config.yaml
n_layer: 20
d_model: 128
n_head: 4
n_kv_head: 4
head_dim: 32
d_mlp: 512
vocab_size: 3486
activation: "gelu"
norm: "layernorm"
norm_place: "pre"
norm_eps: 1e-05
positions: "rope"
rope_base: 27700.0
rope_fraction: 0.25
qk_norm: false
attn_scale: 0.177
bias: "all"
tie_embeddings: false
parallel_block: true
init: "orth"
init_std_qkv: 0.0345
init_std_o: 0.0
init_std_up: 0.0345
init_std_down: 0.0
optimizer: "muon_variant"
lr: 0.00232
lr_mult_o: 4.0
beta1: 0.95
lr_head: 0.00775
grad_clip: 1.0
warmup_steps: 200
schedule: "wsd"
decay_fraction: 0.646
decay_shape: "cos"
final_lr_fraction: 0.02
batch_tokens: 32768
seq_len: 1024
doc_mask: false
train_tokens: 329100000
steps: 10044
dataset: "wikipedia_en"
Each number is 500 + 50 x the weight over its row's rms, rounded and kept within 0 to 999. Layers, rows and columns count from 0. Numbers have three digits each. The size before them is the row's rms in percent of the matrix's.

# layer 9 MLP up, 512x128, rms 0.192, rows 501-511, columns 0-127
092:494555547400495538529474519519541474407544454518515488545493439481476465523548471415487495502578538519535466461445455534489491585430480555545600457555547497515428448567483604558462555560454459433495554488489499476487434621556477559543515403452484519502521544457445504494579527515484659537488493495550481458459590481380472513451554526446517477465535509485414486493409357479538486506553
095:460446643475519473416430441528437497466506475493524473569560588601462490529505526559482473544591441491481487498566519439430442532446598477556464524521496376516578525483489516532423560560403537464473505464563511394423513506543483482570494436490515504522497501457577485523566474547504459432454531463425553504500489553525460520454563468536494558539474453330529492460493430527528562456500
092:391513471514442432565453518412501425561432567434522489448526496526497470518429505457498520427473533566446353510535527674503575519467469552461486450556498507522541501450474517493435421556482527384465448508522352499517461505485472488490567506531553559489459541533524460437515522499570477517589514541514560503528468503498471522523483558560506533444562513400416506518418567524502497463578
119:560399483368524465467594579556503561515500532495599534491495549531575479491443530500482526551486531538435397481493505495415546502544470476521486443441417516447501376502614475588471493519552472552471421505463518485500515445547565510504510389527470520671430504541583511546457504473508452438466526490450436592460441476518484489506447450490471465486469404506538502481447554560459515516529
092:562521525467358511530508488470530593470518494450480499519429472574488453479539538557539478469508417536487472607495572485417415422457538475448483499533447569431433518445589467529445603533530435516496543513458515437462422528537502484569425432502543453458523472480570605474527516475485424477506555487450550484476519592500478532529493409471461514549543618434573535556471538563446579435461
086:485465454501537431425520557473448483507451517527446549504465502548548504438532536553549478523495473508527457555516547395499517527459470517539392437500399461581507438556473585496544577561411591507530491532480500531422567375507443466466535486506532490556314570544588535454567514512501463518480539494503455557484464513501625548445500575451512447486519516484522552481458531523388525551438
105:399496505489448499506547503542498450497516443556503450539404573486490404467524389601415427460511550432427427555522543557479455581560477482422523483503397556462446556547495552486494516576565564467493469487501455497525527567456431447477507449498515523458486429570480477573548490616446472522485504507507479564491541524422406509478510444561470625589534464540525592535501532541484422509524
106:350500434497428526472419495509552601517516481508474557519452509476537459518493445518444466496522528496501565528434425499557508496476430469530535573496524409534504491410523485493537452580527464506493470486450504464553459429420479461581543464463476514428546533358543460595594427515477545522620551424484496575540517480556537515589390468563466586515530546456508559462471495540557524442466
099:518528472476475561558599501452557512546495463468441475451486533514556444580568558475585408461476498507490550551517490610487518539477501497443453466486487492427583482574469557547531486453469520523587445560590480492459457448492584514526497420475570448419505532482480522501520508497484490581485427523422460570545602407476502481475551530425487527475357443411437558536422565475456520400454
108:636526521459488451443590552497419552526466587506566487524430398502442487517434498502434418403488486454487462534455470606566563430528543552501502446517486463499493538510539526547467501614447503520454460409535527415447530449527517532478456485421464523517507553505486538573476563524502505526458507528520511409532571519573545510596355582517557498498444525486466531498526419487428534578530
097:568481467543486512517486505529463511426524462451582420630617484527523475451542491475501502466503558414558479547507423428493472529519495531442526514456400441496451447431569434518481534552497537417526423490486459577526478544495496463438545451551525455418552535443453573569498541565551546336506478536464444555438552450579469546521561435550453540485494542526485419493441478543503582545462